config = dict(
    n_layer=12,
    d_mlp=768,
    rope_fraction=1.0,
    bias='none',
    tie_embeddings=False,
    init='normal',
    init_std_o=0.0255,
    init_std_down=0.0,
    dataset='wikipedia_en',
)
Each number is 128 + 32 x the weight over its row's rms, rounded and kept within 0 to 255. Layers, rows and columns count from 0. Numbers have three digits each. The size before them is the row's rms in percent of the matrix's.

# layer 7 MLP up, 768x384, rms 0.12, rows 476-512, columns 0-127
101:160135158134125172120078069106169112144078157082091159146045137162156143100107134105118082089125178083153169057108095150182148103139172098168079078151162178136152114159129155166137103103156095170135167186117094113142128104099120129112129083152152112094132129164069111123130044163076111169154108133160133149133114133085175089122081124111097187073055117169140102139106084106088170127130
101:155134076105127148111148164110144141156131064121110061153109139065182095135121140118120111164117140095094125112178061134134128172076108114103165139067055124127172082113133152194120149174194082082104057153094150094133085135183147115176163182078125183139128177148099164160108132142101145117132123106054107144159140143095128141107136114140165127132176131147116088102110092062107110099106
104:126121136132085106120127119188142187119152101175136172136105193116105116166156131142112130130116062074149146149117132095090191159081151152173112137114088099088128171136125132159151160094137195147110091098083135049151146132126079075158047140078143121109125131173151096147197118167141124139125127139141134082128118099128133118132126089179129128131117100124163089117111160153139103107055
099:110147142169085123140121100101085151127106100186104098163116145120147090082118173160093132157115140116146092184134136123112147101131143111090154164133137096059073175155099176198137118139092127125175127225216103146106113061125139125129119148197084157156151152162153167136162080109149106170125127116073110119134101168152176124137124076137135079047184109126077105090139071169199112126089
104:137087097160123136161123070060112146122157148111138118146118176182167100156118131083158104135126131142127112150140084157100108120115179177150132101157081143121169110136063127098170112137140091155126144091198116099093133142061155073173118133095147159090079147157099110123083106142108172106092063130129121124154080101122100116115083184124077105137186130124136074110165144113114181164136
102:069175133077173161124049146140179156098159119128120130073109137131163151104145124125123121137133136084097099122087138129182183089191119120145129106113112165126135139170128108151173148139094050147065154076117167099095131158167151050127165126115165086150234139121103157142155188133111156090148138116166146090172092180103175132125154062112096113107149169163144119136122124157176139102135
099:108096078127065101146103094110090088138115093071139117122109142122077072169137098118164138108110104165080138140146169118121124112150126170174111146081152183105139069140101155107156070109149135190119141122140106116097132254122145170140111106065086138090141136110139121152121093172120082189109139094163159150117114115162146141052129128087130148138110147140075074143107153140160145147139
093:175047128066142161126155138145145122156092186133115111151122153055114147141095152107129121148118149164107061100133125094119186201074105145157111069147144149087151094184115126164161103133105110139150087132155133141154134127158090161121127102099110121185125169133113143110097144119099127124165125107125081127132131075140168159108159142126090180075109078156136121104051113131124100144128
096:032151170122112098056140147145189161143136132134109150085106166125127133127149065134070140210151046134081143143143130131131181149190174115118174132056139193127159136110143111150165125166120094104125131128110201115079168141139118140120160121151119129161155178168072106116119125100104121114157124207092099116177118116133105134127083134216107156170093164118199114163147115170164130142142
097:144090153103117129108131100166095151200078160101159086147140123093158131129157104091101131107163103059115154105124152175136156117145154139097124163174119078165113126114125113096119129091118076102157111155096168107070135109117156124151196125134193144140088087105093132086104050125129150135149116154131103114145119147209112091120149086079121153095053080118100122122121165047130097155119
095:108139109097120180118103194136185115136119079126134108148052080114104107144184126066160152142137111140107099133125116085121118126130110154113121140124084160098157119085132103134133105122096101129120044123092103140156102159185070144156086104111084142117160087087063188141079089138154111096120100129158134164167068094135073129113168114177135140161134178085140169156122107174133133114122
098:106081054128115082094143091150212120096090148142138139147146179140110163157187113118100109108149164077117085130146156138133132091145115192077146148136123101100070051168097085138125148138161113131176112147171156078109182198090135148099111126106125154131137093093167089149090153155059178139118157089077144107126123088104164180089157146145167163128116114066119172099126101138120165156093
098:136160152142176130105141152145052144169145115152111160139072135100126151120179118140116201198094071161199140123125121130140139084122087142114091105093121117142096099099141119183169111114071130110098173132095112113125088142180149154133117163126128080114130086149150074186158155114076065101138052113127114166126133131184143110134102135187126154117110153136112089126089087135179145104151
098:147141141109187099153163175134104109143172047143129116133102208117072122137119111159128166166105150144093096143136142132123157178145096160132145117090122170146128072079184157181173115098153175141104154111075169068079115139134143130117087101122108116181172122159140126143034122121150171134121111102114096160079188117187184161141171088083171136179136177143140114092093162114136107081140
097:123139100067135070149153128175088064113151158126115101095150141125121069129145070138105112082142130201150088148119086161102122205143039135106105157119108158080111160176158108131159178179139111153097113171096125121172092060095149158117121118081116139182158096149143083109151139090181122143136114114106166168096129154185150117128129144099173112127146103133166188180177135096114144117082
099:154139092128140096105095158131168047133151172131145080113088116132099151113170133054160162153127147144049156098159070122116132064106072108158123164096162149084087165176162210099174209144145135144126075120113179130116136170155183123152146129136160064115139119192152129106144129056109120068141127147157116100117127161138146132107130109127167215136138135122145134157104083157074095157036
096:068174144135116099126174093134083100133103095079075160105106116080095151107105114109153105096143183076093153070074106146114124110157166154136107179117182099152142157151154151068108120128132196129169130156052163135130106155082128088105102118139160124084131172116092169143146064155174095114092122125104065115082162157085095089124137092159082132142098160098101116098154143125130081149183
097:208111126185146120088141120169148114140125131120094099164129111144152138140121200116128132086162145081158157104078198121074164133113136076146144140135120160076118115097093120116185129150173167121117106171135118145120058128090130143128161063176136104079080152108114075126154131111125136132131097111089124135107163138103139168145142152173135055131118131093139101162166081055152193104173
104:139132136108179137112114090103097060086135090129084072181132164147112134183153063170087129183117180197143134150138130102172171122171108120150134078126148111110129141207121132125139070111167112132116142150116136103133068118111156158097176141119122146113149134138157124168137122140168162124113101137100114153122086173159154090174179142134115176123131192159137130126116110193088165115109
097:098063096192119117151113149150157103152126122111103090050117164125099087088132107195181136117205141107120123125099145106106086131142176128149142132125145131146113172090192141104107078121158170079102186144110173065130129200153114079178152118121123087142124128119174119177091188105134128107132185113099140172119152197070156161113131106168119130143144129193097113130145105124131115117161
094:156136116131101088153083152107125138134159139100156136166064095144105138070136163147105123118126157130165100147088123141121141112059140184106063200133127101120125148080056145095122137100124065125166074119079157151145215141074123186107098119133132130080100169092103104094135129146074144099105115142074153088132096076096137057159103137118103148165138079100111164210113111115067154111160
099:122140166123136162174147149124078107165114169138103134099119144130130144129093063090080104104074069167073130087163103148107158104150186138133109108098119152137115122074110147087143101160100145111149110157118140096095080128088097125085123117126197116136148136122061102126080108117144171156109168082150131136077138127124100074159157094140168129086136036136134112149084112125177070138100
097:141091078189132176100172081086125132129142165086075136145112153135107072146186132120120096111131094130134123159135129113089161098133148107153117107146114147072091106141132081150094150125162142133102135106078197176168074121173118105154125121150161085120098041096170131108118157175090111118113093134077045170162186137130122076150145129099104107083133117070103144138175176080120131134117
097:143128097098114148081143196065097067124098112144143132111142122185147170156101169173099157155140078132176169144129159177096125145117128093141184157085120087094113082102124109154148136098142162133192146115149149106104094101122156140139127130104149139092141114162132112149068120209096176147143146118079168162142110105166135078157148099130124152127091135102190107167112162112125148094120
098:174161122130068090049105156153134158095132154120152137222165085106140191137189156165107122134211137093183141091136103159155097103046135186113085111134136142145123117171153145159108128093091030080139161119121126118114141064130166137185116126061160138079128118163183115152145103107129130113136140097194069161106102148100105174099174147149081153110074077103108103094135176175158149079109
097:168114146106121170155086146078112138170108180140140124128125154104141125132125107127188134135133117131140090118108096122166123058188117155096129097187103183181145221107096167065162138150118132156109105105095134103086095152160167134125131172144184135137092122117073117110135147112094147132124178136151170099147074165178150126128124107136183124146170118103092153155123105070164119100115
102:196153129140160086109172160186172156117139107129091053110135130154079126085135064091131155156135146105172189153114123092115055138160101112062212166131091078116095091100149092156158156188128150119094122134173121100131092126089098135145075135130128069151088138151102130169098104094056095089102119144116015099200125139150114072081108147108153179172142153139165148071100153071104103114148
102:137134085167124075099153145191070122093088104199177162135109128172086168102114107126168111153124129140092141128119113120159082131082129111162148127126089100131157164067092093099091120125171104200130202062123122146125147093185162117120097083032147088149090124124081117163125120158134116105156104122060184174120142126140083106141155099178118096089197129130108178233143128128134171105146
100:139167160078137103134195182149172152143137147132175120084196116163151134191106141155058119103169146123144143149126183090150119167092099118166105151171118192075170130185058134131062112120166115144121177135168139121106118158165109082130113088168132127094145188082115117117132153119152144140121154111108116128092093107087150091111089156142123136136143107148152170144105201087148083135081
097:185113011157085113150118097085084106097167164117134152113155121096124165092094122152110156110157115110116108091098116130182119127124148159126146115163103123187155095163069134074121138124182074101107116145095086068124126110148110116168106152084132183113141158155137093091136097103127148154139089116092142085145087085111140142096138100088144124195105179140126129089124120145172157183108
103:108067149074142127175164128061145120080150167123119115110142149139124133111094073100134103133117133156139149100136094122164108069113147090106072128103075113135090128097150060184088114117104128143121176130130074129137091124070133128176163037135094079190094116051161153169112196051164119089153076142141097104153087159109121138106138184095093199145170140185152117097105115143150162162103
106:112160181141139185153102159100106191123131136138146060041137128144153105129169148143147114214113193188099129150157124135194145144146154099151095061113120213115160126149064129075131094075117126157140188023139168098066090096097130118101110139062100133112118133098099138103137137091157177135070167143117137125079101157094090072086134125116162163162111215103094114110089149188102154145122
100:183181147141125121147154119181125085113038066147130169106113167145124132147117154134129085111117103093155148086129106121163118120082121111173183146117165117133129099155111150093099132144122098098138128104113142123137127072089131132152060175146087142107109113143098140116088109084130100162077155173154062150179102106152137077104131100144115144162183149142121161079099160121082092079167
106:152153101102122136118119121127132166111096120157116228102162177124135074058150129147111069131185148114199151143086175131159129169107098112134093122138056085163116137080122153123154111117119159115112125146154137090100084151138143133135086120121089135097151187129122095110155132136158151139121170168155115075109092076169154140172083092140155055144134110117093135148121111137134146058198
094:166121125143148139111148064126128113191100106113090143103105037100116149086150125137127138115113182149076139160124155135134180111092169120127139126110069152125186129087084137123107148163124151092166193122124139110120102129122149130114168133157121149161131153129089108064101134135136104118103141201127132104135132110099128184177097084178117127094124132118057119173178142159066118133133
103:152090120121131123107082101077144068158128098103156108091160135084143136144103131137119147072133112103202132093146152143215085123144115132103099107126136126121138197130130109108157146182168145121114207121136084132145144106087149168118070124099181106126197149092152120143121160131143099115181135142175118075121151090116129097150163111179129171132122116083093092151148102136087130155106
102:175071141156166196157120120088167132152146135149152089194110108137157122176151116095134160144085124149151114142108125085153138172151181155105109122100110115134095127079164145173044118124104132103163167120133090086147072134183128143108122073084105174130140111137113072152110077142095174191152074060123157160138126167172087073115115144184172122115123143153092145122107127164160104099084
# layer 7 MLP down (transposed), 768x384, rms 0.115, rows 476-511, columns 0-127
101:090170128095112124116138155105109121105089130141054141126118149089165146160129178158083054149085107104127143125107135178116203114153187152106143134121128138178140084140131130136126197115146103160149111122134054103152132094160162087126136155067146098147149055089105081144134079089130162131150134183178161105075084127089100130161079144111140176121150143109112119145105158163138118121142
098:144161154115111091177083136117169112167107146081115113116051117127166133113107121125152143093135134118089149181135186140183143161185117149141143133150143052155120076060153156182146154128117094136066102136085118133157081128122133114220178073144132174141118092132135107183077111145091120070170192064164085112139156130115112166092173096115148084120116085131161118165138103127101087154152
103:118094115124115140155101085125082147106145158133154155011163166141132103079115104154128105140121167119129126109101090089138151136089176085200184172124161135126145154114081095132145145106144154136110126085104207092099097165109182183128071147115129190144171138194150182128109115136186107170105081155063095080195090155131188145162066122081105118140191136116157145155106119088107131155085
099:130094113086074086111153170145128159119071123107118116087168128131067112074176091108136084097127078182076130097162096220167142097120150130150151089111126137154159178085130130136110209144153124146189143184109130113144145095108113117083137109137175173084146144096143068144118139093112109137158092110167131179162161063085187167102131113091162097093155180121137129129109143180125092151126
104:116082141160084169161137098105135130115122148169103088083144113140123108098083213119091097162057170096150096091123117152085096081118076168107191133089153167101129112077142174090133119115052191120090124136159066115087120141147148146118080119097085111137128098074173151128120136132110110145108169101171105076128147121070112165124194206101180121117133113093147128173149075073072148181102
102:119193135153105190090108074081174125156148130092143131104135169114160097146128088148170112086169127110146166098146153151080148159128123172125130183154153163102137134144153128172154092131166025105144139052115138234118146113106054152136114144094141139135195131082131153089130138130101123166137145070117161091106114115144124162170175089141156116140104175121100202127117129113141140087125
100:139089127189156085077100162115094104178151137115175046150120134151144093127132148130180168113165140068107128173104132171189070144100152126139128135062068102113099172121105196118134144107111113103125181054119109167138104141126104118129139114139093020119087094165130177089160075117173058094152134109130146114101151128171110162140108127119088105101153080113103153176117085131117170134154
098:144164094146097064124144141107120093133159103073160087134122141158061135135080110127072121104125116118092113126154110132210040169144123144086132065114163106158142134129098134104056149131132109110143163125049123092132091183148177146099123070122122080157113121082123168178116171143172152116114146151120105137162126114105111155104164141118087116140139115078106146081146093113121057127152
094:129180108161078098145094120097058189139115153088116123088060188158119098105128125132130103114082134112123130104095183142136130140134136075130089000131105134165119127135135132095136112084112135151171151112123098142146111095155140153129114131115164144114149152137138101141119112135116172188107097108124134154109110153159157145102185135111098192132111113127094108110143123133132141104115
095:092078082113122127103078152136122118179146167142136120128139048169087128144126178145085112174134053124137105120147130087145147106147166126149082000152156132136152125085150180046140170131162135120110141146144141110150141054131101136153163161148113182129108159096113087106125112145140129137117070108097092160130101142133087144173130112094085175173119160107124118131095114130145135125120
092:183172110119150145103132142085140115100095172140132088104120104129100154134086056107153119132088141144169085131178148140124129169140133131161116217136170132137137142131082165145081131125117170118129101152154140067084171142118159075133120107108147150119084107190176122125080099123121149177135130141179115144178142126133160110166111166126106146084096145125136066145106140098077158103129
100:083189089069090113155161115093099144110140141120130163158140138108109042148085059097159081136173163119106150129164077072134137145114124142136100118125129079130142112134166128121096167149117176111071139132142102150225165110147170118194173140086104154119135108194151137170105098126122099119199201124141145075107067105081130176112107084064108124121142128135102121147123102076138085126159
100:058122088090150170108146100094118110188130136097172080156108123139091132101182134162194149093155145156132132173155187067140117132142116178163204068128152093114108123130182163145132129133061127099105101085093193065071154163080179128120161093136164156108101127133162083112089132120123113081131116110148105095144088112143137147095118151113155121133189082132157150099134111158074121095085
101:110157103126124122065088091102105116120142110153146080131099109091163096114172063097143091103096029148138126109123099112136126115111127127161102093166119122113172160113187128174105146140136135126130146093159146099070121176160071178097092166105093142076111118176161111155137143142156105161103106098148145119101147116136146144164181168145164115068092122150132155139169093137092149131122
100:113118095148098131139110158144059140100064114144147140104094126137075089124096121086160099213008131130149131079134119151142135115102116118121072118139163169122149139116112154117068132109177126114123123145160101109084110128088217168088114115085121075134095126155154123068132113178117112152144132153137154111147104110088132128114139120128147095118114093112139045167110144099169140126156
098:126175080157132149141161203131109141142136084107112080156151130151181147146079169101113156144142140137092112187139134132173141106125093152112077034119130109086118118085080072091163133098138134175179155164159119124101088134139103181130160141131120150151126128128138100149142132114120149115097150142152134130078104109161108186154126141087199112077099147139111092160080120122103057130139
098:175154118106130095175137112145120156133139167127102168114120089080168096126162094154050150050160185149084144150131030119153146127131183114138067072177102112096116100133125099138167185161118168087102089058098096160165105139164060114132068091122129184107094121127068114162073142157150153148208125161160124124081134116127057144091121173152099151160129112144119097097137125156138152086131
097:138106144108127129094155133131072081134138116130134125123158117154152148130154130099136114170153097106083137143096162124152141144116118152169082102154076105142143128111133055165080143170118164100138152208109095106130115095133167119114116082132129096125075127131165137128097121150090158118080090118178100139171141148122140145122075160132100126127166141183162113074200111092135063071137
101:090163147137108107160045129092094116131145103122169134151113157107141109167119145112141095107175154128155161153117111117090138128129140149165124087175085142109103140115120080166105155123109191160119165074125108163092131121094128131146158089131136148101115164053076066107152111147097141148124094141173122104122138193142119153188125147080130136160106175098093063149112199192162175130121
094:106122142109082098129140129158139084152135144145126080142194160113207134161167198078174140069109103132173122120100107109151115110125126197055102100167148135189109178084111098119167157158078124147177166104078107118149170098043116122110071111145159156146158192106082142144137133150129142107107119158126222073164124103098118138126092150118161115084108106139062093162126138081115106092163
093:095077104066101123097136091057128126148081156138102169108096123159120140124097182159182115146112125152156155099144136145130105156073079148131159113158093126089127099064105077132161139175090098072144127110101069128121175060153102116124174112122093100103169164083191150143095107069150152115123142116076102110159127117112111146118134178178097138129095120086133166179141120091153130103110
096:139177075158144141146049118137075136118131130116140218114101188101144143115078109081037107108075105160100138132136113118142082126122139149132122129122105046129091102116132164165154105131149147133188108107109141119164133110112098122091130061151108113117148168138168088082086149154158137111115110154178121094114150161111141078156114169104109112185106101191159190126148113143086109141131
100:117141173144096127119161140138115141104067121088138120121082160135174100184129110093125198113123136169101129151120123112106149087165096113115102094147156154171084095093193088106101120106138170083092124089113140136126027130176105185142125122148143130127125113138160143150123132113110129125148143097075150205113130127148201091144133152119085086149141097101114202133083064160120150169152
104:138062177092101122157138113135142187066109138127068192137139132102113135123128118124128145197089071157152101147145209129167165066113098138167088155129180141131083117161136111213139118134085108136131165126126128115132130102115148106144120083121112088098128151080123088154135077185123146146155180135174144097115137131178134058133115076131093182093151121131131168101140130122148116142110
102:081137142194091129153222119167146078023176090129094171146152175106149146183175154090147114113153111103117140126160098127164117134171118130108121169144132149158083142162172142102135113140172108139128063123123129136139133204141098096110121054088143113160070135153166093134145162076118159122117125074141176126170133120103126135142133115139169134118136110111187091163107104164110174139120
100:154144144095070144108082159143134147074131121125183125175151147132173110094162170097143112153159099077169188189138126142221161121152151119137212074150126130093182139102128188157149111085148149085134099128104136073155075171146081101120094096104143078106102140137152146122105141056182105133097191104077171089115124158148182137128070144172086157133163145174146090129094160059143117144110
102:118109132120101143138122158152128119174113155142151146097133129146080131043185121169157121160095120126121168097104111135106163133143119113195170149075121159173100134081107153157162097137092169147144164127080069096152139096188145146142170123078130131158146077171075192158155102146143139171136142173188180127168120150125121089150093120183164106125178144105134103151152140141159082102139
100:119152169154149123135167140142112163120111080118128061149138140067121125125158115178176134111168122189132171083116104134168112139130151057129112194194097074098118141107092126132119178094124115163098109111143083161109105116115133114107103140120129133102145137128106117113122099182124151179084141053131215127144129138132093120144146108146096125122128136103117184150093115183120074133096
102:117108142091147153125080100103084122116140109109125145122139178127086086122099149091134116097091130173166122162115110142174154159143148123097119170127184102114161154109124133164077242193127136149164152169100104118139121109125085116171162108101102070096138161157111102139194131104132138137085137118091094054131132094126160104131141139143098158150152101152137178169147139152125131151084
096:065061134188163133126114159099139144119108136163169201165091135172104082096141172162150145177107183181139066174121138052149113157156146158097207117140152131089082100132135086107118128145210129132115110165170147129140118100097134089137120079134086087112159155149151155179167140170175130140160116083111119143078107172139072092092116197142130111150104102099128133141100127118123076125235
102:141094183168133108084145116174145100145102114131157110139130181092109195156085140109134137133124156146108084159128116111104071160109142149117120135158124161153124142106081129101129077113137116149115157145159169121157113114096144125106153136166139144117133135110097124180085179127178118124139137135119127105081126105106096124113122136140093155113141042079129170118089119174116117111109
103:110155124109124162138112154113127112162139083147152136086174128102108119098161100134111185157111117127201118175110072163141099178116110114079181108079079125132137102159085121103175128158158140114044113096113204147116128101115123160163150064121084160124117129097124114136134164050133106133112158149104120133134119133181123144112126070163124123153099173135137194134148157124148114085147
101:083113114082107081175145145126102092141099060176156119088147134075150111110158069115151073092138095107124108121115161207188099157112142130214113120161129049121092088079163109164141132132127149138088100139110125147141109132121140149094167226154106148102147157106137171139140143117084102142160104105108130179138105096127105153148141210136117080147150099131096130047118125104114083157156
101:154116156150153145109145145143095156092118134138112178121128082153172131118137168137140063071113125156094102124116088202131137179185116125094123117161107094147156147210098127150144086095084067134084145057108153094102136053058123102108109103140148128093110156147060108140143080164135148070114106172126092101149120137109147174122154119073125091085148178132162100133177170137144125104065
097:102140125113083150110095113114223112197121092124102094134173099123176121136090147136158121148093129156097165198122079141076167127052148135093088110114119098124139178153115156128127161153109151170086182051136152112173122132180119136087167097125090111127161163127112138105080129116148080099109116178092166095165073156117152133158207197174094159111094150102195153122185178142120138162092
104:153080145106149064202198088117143087149164122129115124150131117142150076151154121095174123080107135146120134077105128141088116106110099166133127127086111163107191133134141162162135166092103126129112093172107162154118116112176142198103206147148087180188128111093185150124115127142093113112110054123048059149142184154103120135167149155116201098151124074117128090128125114136133111159147
# layer 7 MLP gate, 768x384, rms 0.115, rows 477-512, columns 0-127
099:081172125166160127153100153107076172158149140094117123169098097094095103154107074135164180141124109166098127140097174153090174177162084141160174085124127137126163108118125073134187124106125105186106086069156179173193144137082120148123118134137109122093144168133111079122104106114120109124125092126131139072075144161150104132182128168146099154125089130169122130147137176187130143120149
101:114187138095139141144149077139148140148109175111103098140106098103107141156112187079142090122168155114117127121118082150120131121105171167143137106149105084151150090083137146125117177122091065104153143144137142176082129134155117145100163160119053055105200116050067168092209108067125102126166149114092071139050121128130140113168090167191209157128144128085126124105138073121139117099163
102:109115141131134138139066143142138108199098164121186089155157107133066100096105117105141142058171202079188093157094167120095180140073132136171144135105133143152136050131159126177126063141150145112115087116095187220177103083128134081121141147109166102104166162116123154149117133131157163155129145203164093119098111179116124134168084102072125150181115138145139115097161134158126107144104
103:122128111131041125113183115066079179144122135045116114157191147117079108147126122129177148137138118172176164180146124134112144126138148156137082116144141090184121176135179097087108108096145180126182138153121164117120131131182182157148100148107154134107139132084098149117127129106113075166152145146099092093155121077126131127151142144178158136141128156125146188155062078162174099161107
098:129179165138121175178120121133090075129105139063127112118133147172160111105165206132137144133126111124145126110152149170101058079088121156127130095162092105102127134190177166115096187135139062124129116083138140124103134115057111127127117177127094139177141164130146176129117090098114167062157177156124135166083083110156128103127165105142132099120090205134183195078135136087080103129134
094:084146141202116086152188098102142092148188136073138112076090098155180085142145134099137131089133137145141131117126153136131103126171137103112078160087151157159121056123183144094139134163132123107120087102161127200139100134148087140135096116110108101128180115110113116168101085087089136116084135145141117159107102148196139166148163075104133149111135191090115179091109175126085128132081
099:147189149141080143095118133150099065160158139104089154093110083186124159133101124155111082108125095128161123096147102176099077133102140139176141089146084137150177091136090148157079112159104116148144177115147163111148169112125162152114182115129150112075138167172138140147079148146133154126145173116133137123083153187057103099183144085065130173146099120150094133104141128131129132179164
092:139138123108111129166095080144100116126161109083192133120080161104140133148151117191145076117116080130103160126111104070058118180157098107132179156115114118185127086118158140109099114139136136101105161144090099126139068159149168143107180165096069135160154118143146156171133134118158113132157172128074128179113043095066161190158076213160135150050127189091130162157115124118113139164109
103:155147152158088113116172140088080103127130151151102064154093088114094139116147168124111133097132186121144141114127111168087104146195100108126166111124104151167152100158101055108150101155205083156145212118126099081116137228105087149170163134093131107109114094094204099145170091106124130160108138135116111138114173138073131154077145137140181156107171135147217133187117044127130127155121
095:142167126117110108152138087170090107071116103123177121147124137105075130108127091073201122140175107130099137105044108113099154178187065170118157138142124130158173129167188071115209131131062127129091059137139146099106123067169113131134096167121132161176178121128085149080128111100161164167079104143095152122150117074107160109151136113181130134143101115099085110145131112154134140133123
099:097122127072123166134155139143128162116087157119127106105156152167153078112096194160150044143157139117148152065127156090101098112135135140098148156114100114144116111098124115150152158139119154139097068143089143136115137145143170146194161137166080118171188103089115141150160109135100146183101116153174133181134169110149050076168095121118078149130158095094104130123162178107130077133183
100:203134143148134161111148126086082130115080121151112116133097156118154178102075091079088081169114098162118071107122170128152053056161134141108154150156159102120174103125148144148158196068073183157178133125149134055132061124168076134164115081110137095095098096116148168167132083092143121152123107151159145146174080167138164086094134172184136160136163129144088138123150098121120127122156
100:136134134129210097104146181159121153092102129119145140084101140070068128176102106123090164156127175183121132094148126108106095131108129190081142141073122147160164087140089204106080192107140149074190138115163152088142113134136114112131150134149114080159060084158110115174146192148076101184142116092182110195121122132132138157127131095120126134106075122121119132123136084110137157144093
099:182156156170148166097093146142192121150149139085137151058141133115120140129115128098164086118121079178127136102132118049172075179113194150085114107179156121117087112128138147116075163102115147101147075142140115038075121174080126082155136116134122112089154135081112117151155092128106114093173164140122106149169124115119141123112139128124107159117166134091135161127126117119118155092130
099:108139141156141130100076112182118083165101164127116082158141154105080154060088090123090079153197143101127141103075059156103060132151174137227153120152135148116151116109123116030134144074149145086177098104131128154074101167140136128131128123106111083147122075116101184093172148145159116075105110104100120132121131117131136180148124155117086096219137110168076152124107080143079142072097
097:142164171120141102149144105108134153125095195116113115045164110126156122110135101141143136114109189137130095097158130146144140124123100149121136138129125143177165135147135176116136132145098174142096115097175136134099201084153130129162089067162160122148160152133132129120175162080150147125088110125104155189139143145143156145130180132081134074117168147118114128158145106134107086140156
099:130095143158185126063146171138150149097066152103164148130126089107124119067110104188106145112116094139120108173125175146150090100157135138166114093149157131122117119187093133122101128143124127109128099143204071132201140164183081122116130169129146129092144145125100109145121112108118138135144190131145159152129098094150116122065091141134071190152174128130174155147078064181158148100128
099:091117125173153070100180140100160140131190182081135131165145115132160061097070094069133140135085127125104106142119109070129075140124190089168132087173210081147111101119131156084201118118068194139140108162118095093133189175138163159156106151135116079153118138143117113106195164125110083148194145171121155104154134104104114063178121088187100128214108132086163132103085155104097110121100
092:093168112105103106112149137059119154158186105142103139191126195066151115141116144135031085133140131144143085101122169129096063159105121143139124158144115116209125145159163163147103096128107073119059131175094139169156132059131143043153109119153162119103138080129209157177114138136171147124093124109079111135146175175158149160132140090146209196146141146135155176115078098120096106135083
100:145139121110113149127133181152123088111073162153206115158142101101112130118123154178031099079141160112157178104074079136161145109181139153163102154111156130181116101074116135132114178116163149139097147151135150080064117135168065130090150122215115173065143100088119126154130095165102133172133164115148120069144136098096052121155082108158166116131098125091150101110135152137150091124155
098:114075170133143108179102142153120062101164114086109144143149154100138091121153158127097095153130165108204088114135095105143123134130165118111170080066053123117174047150132121153120176094108141156121173114158132145158135146112109143160106095086124058161073151131050082105120176131134104142103162131131175089084149210122098082132123114166149140138068158089129165063128095111120108108068
097:146106096121075139180133106089162159144060140129156186141087134114106112180120108095147044097137119158157136080111101115124083146134115115184104140156128126136130103159141125142149189114129111063143075112102162104126119118118178061150161122136193080124123093075140155113215103122152150114122114181165092059130093117128088160131100107130157084100122137086148143120177060146142103178123
101:107133103111109154151119144227127099095065117093115165092098100169152166112124123082075117125100157045076133155120121158139120134159191104170152051151058152095165096139131096149078119092112188121125139119157108104124136152156139139126193096118221146156099146119129084154129156098123112090166146090101116198096100106089190155108136168095118168161068165102133148139134119087130124078122
103:139145121148101120107174109115095159119147155106167120056141154122092083161062157100126091110117093177126139136137142118173143122164157139121059131088130179087084141105095145128175127099109123099104150134179089150100088136164110127180113056129168136073130133098117098131108129144074141122112087143131183116107142129174146175080099190158203140097183167140167188134200079139118119122168
101:066162136104130115145155127112154157111186104113103131170159124133135112091166114163111107155094053118107123081156105134155140137154117129165184142130057118118128136156167171127097204088146169113133111117087129094106149159136124117138176173160099139114109102063099131042167157146138119152125149172140117151119081099141107114175063057150180113131144135107104167085136130143140095137091
095:202083151114111082123084170093085095162127126150115175113113068155111112110101127139145091146092087064123130082188109088174128129095074116144143108135094178131079168142147146155159132115118129158091146157215097140153116091145121146094119104223112127103201144159178136081102148043142119156090108157094159129152086141129174069168091106085072103083126137125182132158151088180086115080154
097:098135116181115142152153127174144169098202080139130113195132154099121136145173054192206156088110102202159118135126104081156132200098135078144103103159121085110143097109102139122093124189149069164181155081076091114129083101128134174106120136094133122169111107123139163173129140147201135144119116143056133147130142106141123129141151128126134076133184181121103155075087088230133121132170
101:086164143177115087151051084094210111148151090153179139201135105116099107186139140053165243183144132134127121176102122165166117108139145076122139118184144098134118124088135139125199115076146158131128179114081101068153129165147149113165114070134085149091152141103112117131115127142085158094087121171152154122061188098118157108089159100106132119178103139067115173190118111123160158132144
102:096151136089070151103168180086119125146200117119159143136146080095133112165118115076157068100093154108122076170119098132081164149089160161079130144127084180117165139150136162122147178123176168078169062124116143062116111115122088143114090160149121191184135137163145139118139179140113096121148072060113135136172169148137120127080085156135124209086090139145146167175066127130152183146168
102:106115137119169109112090190109117125158099164117116138131086072148153112123140175104130148131116128126082096183130127092022116146135073134180083143103168118122135114095106153149102072155137098151144041102120145116182165167099112126126130142134141111136150113084080071057134156147108137091102133078155115083156111138137173090084080172132104142123142157191203116126182151128121105094133
106:137124149181124094186140091096106112153117114134124126079126088083112125102081124048108122147141122160206129137126089141161110174122124145123076061091135132106148136129145123125182133065095171066132111079104072123067106147099111160171134109140102078148135142171131068108100138140143109105146140133147154135164130141040120078088134108078187115060078103115169126110097101131130174181148
101:117131151126122121079083081104119115141165145110101100134159075176150130123073131118123140156176152123113127119152036098103099150087154119081170083122058163078116134118149111163168127130155090156182093112090148115130114101114091119074132124213155149076145142074106092078183131101168120182106068088100133133114180092129097128160135145126134123127144071143100107149146193165107164130114
102:114133139151087098127089138130123120135217152079106153104154152126186117126162112113124171108099114183141158191114104143163104100094084114120119142115087078155085153103150128137101162163118113071109192102119115097124085111114147175137099162162155110151085143147112103138139137096128101100129084175141172138118096121132182071150129118177076080154205160128098082144093102127139139122093
094:154135135112084089108141116128139132112077219122120169137099175183141053094096163133090156096147130080162082133162175183083107127115137146122208110159166119125158143137032115144108131068081137113143152167110137099124189122109150121123169088142142172124129099125094112084097097139142130124109107072113052174084133169094134138150175095088111119138173177113125173125091150128177081171159
101:086102139043116156111122150123159073131153104165152134147152107130153121168113144110209189175157149121133120079184097143102116149143153129140111133134133113187122152113191145142090085143136110137148118166129114177115109136150115129127151129121142162072118123077143131151096088131110149141084157143163090164091151134126079114136117144123070137178063138101135164132080198079205136156131
098:127116109113137190146100104117148165131176142119170125162110105164116152157125164078182109114120191119098105129138081092139153096143137139110186124117120151124128111050168173112109128151120113131066157142124127151121110184193146116166196073085138121096060091125114147161086134161105173143131156125092117128170061121140136124106088119076161107145124115119156127095119149162192136098119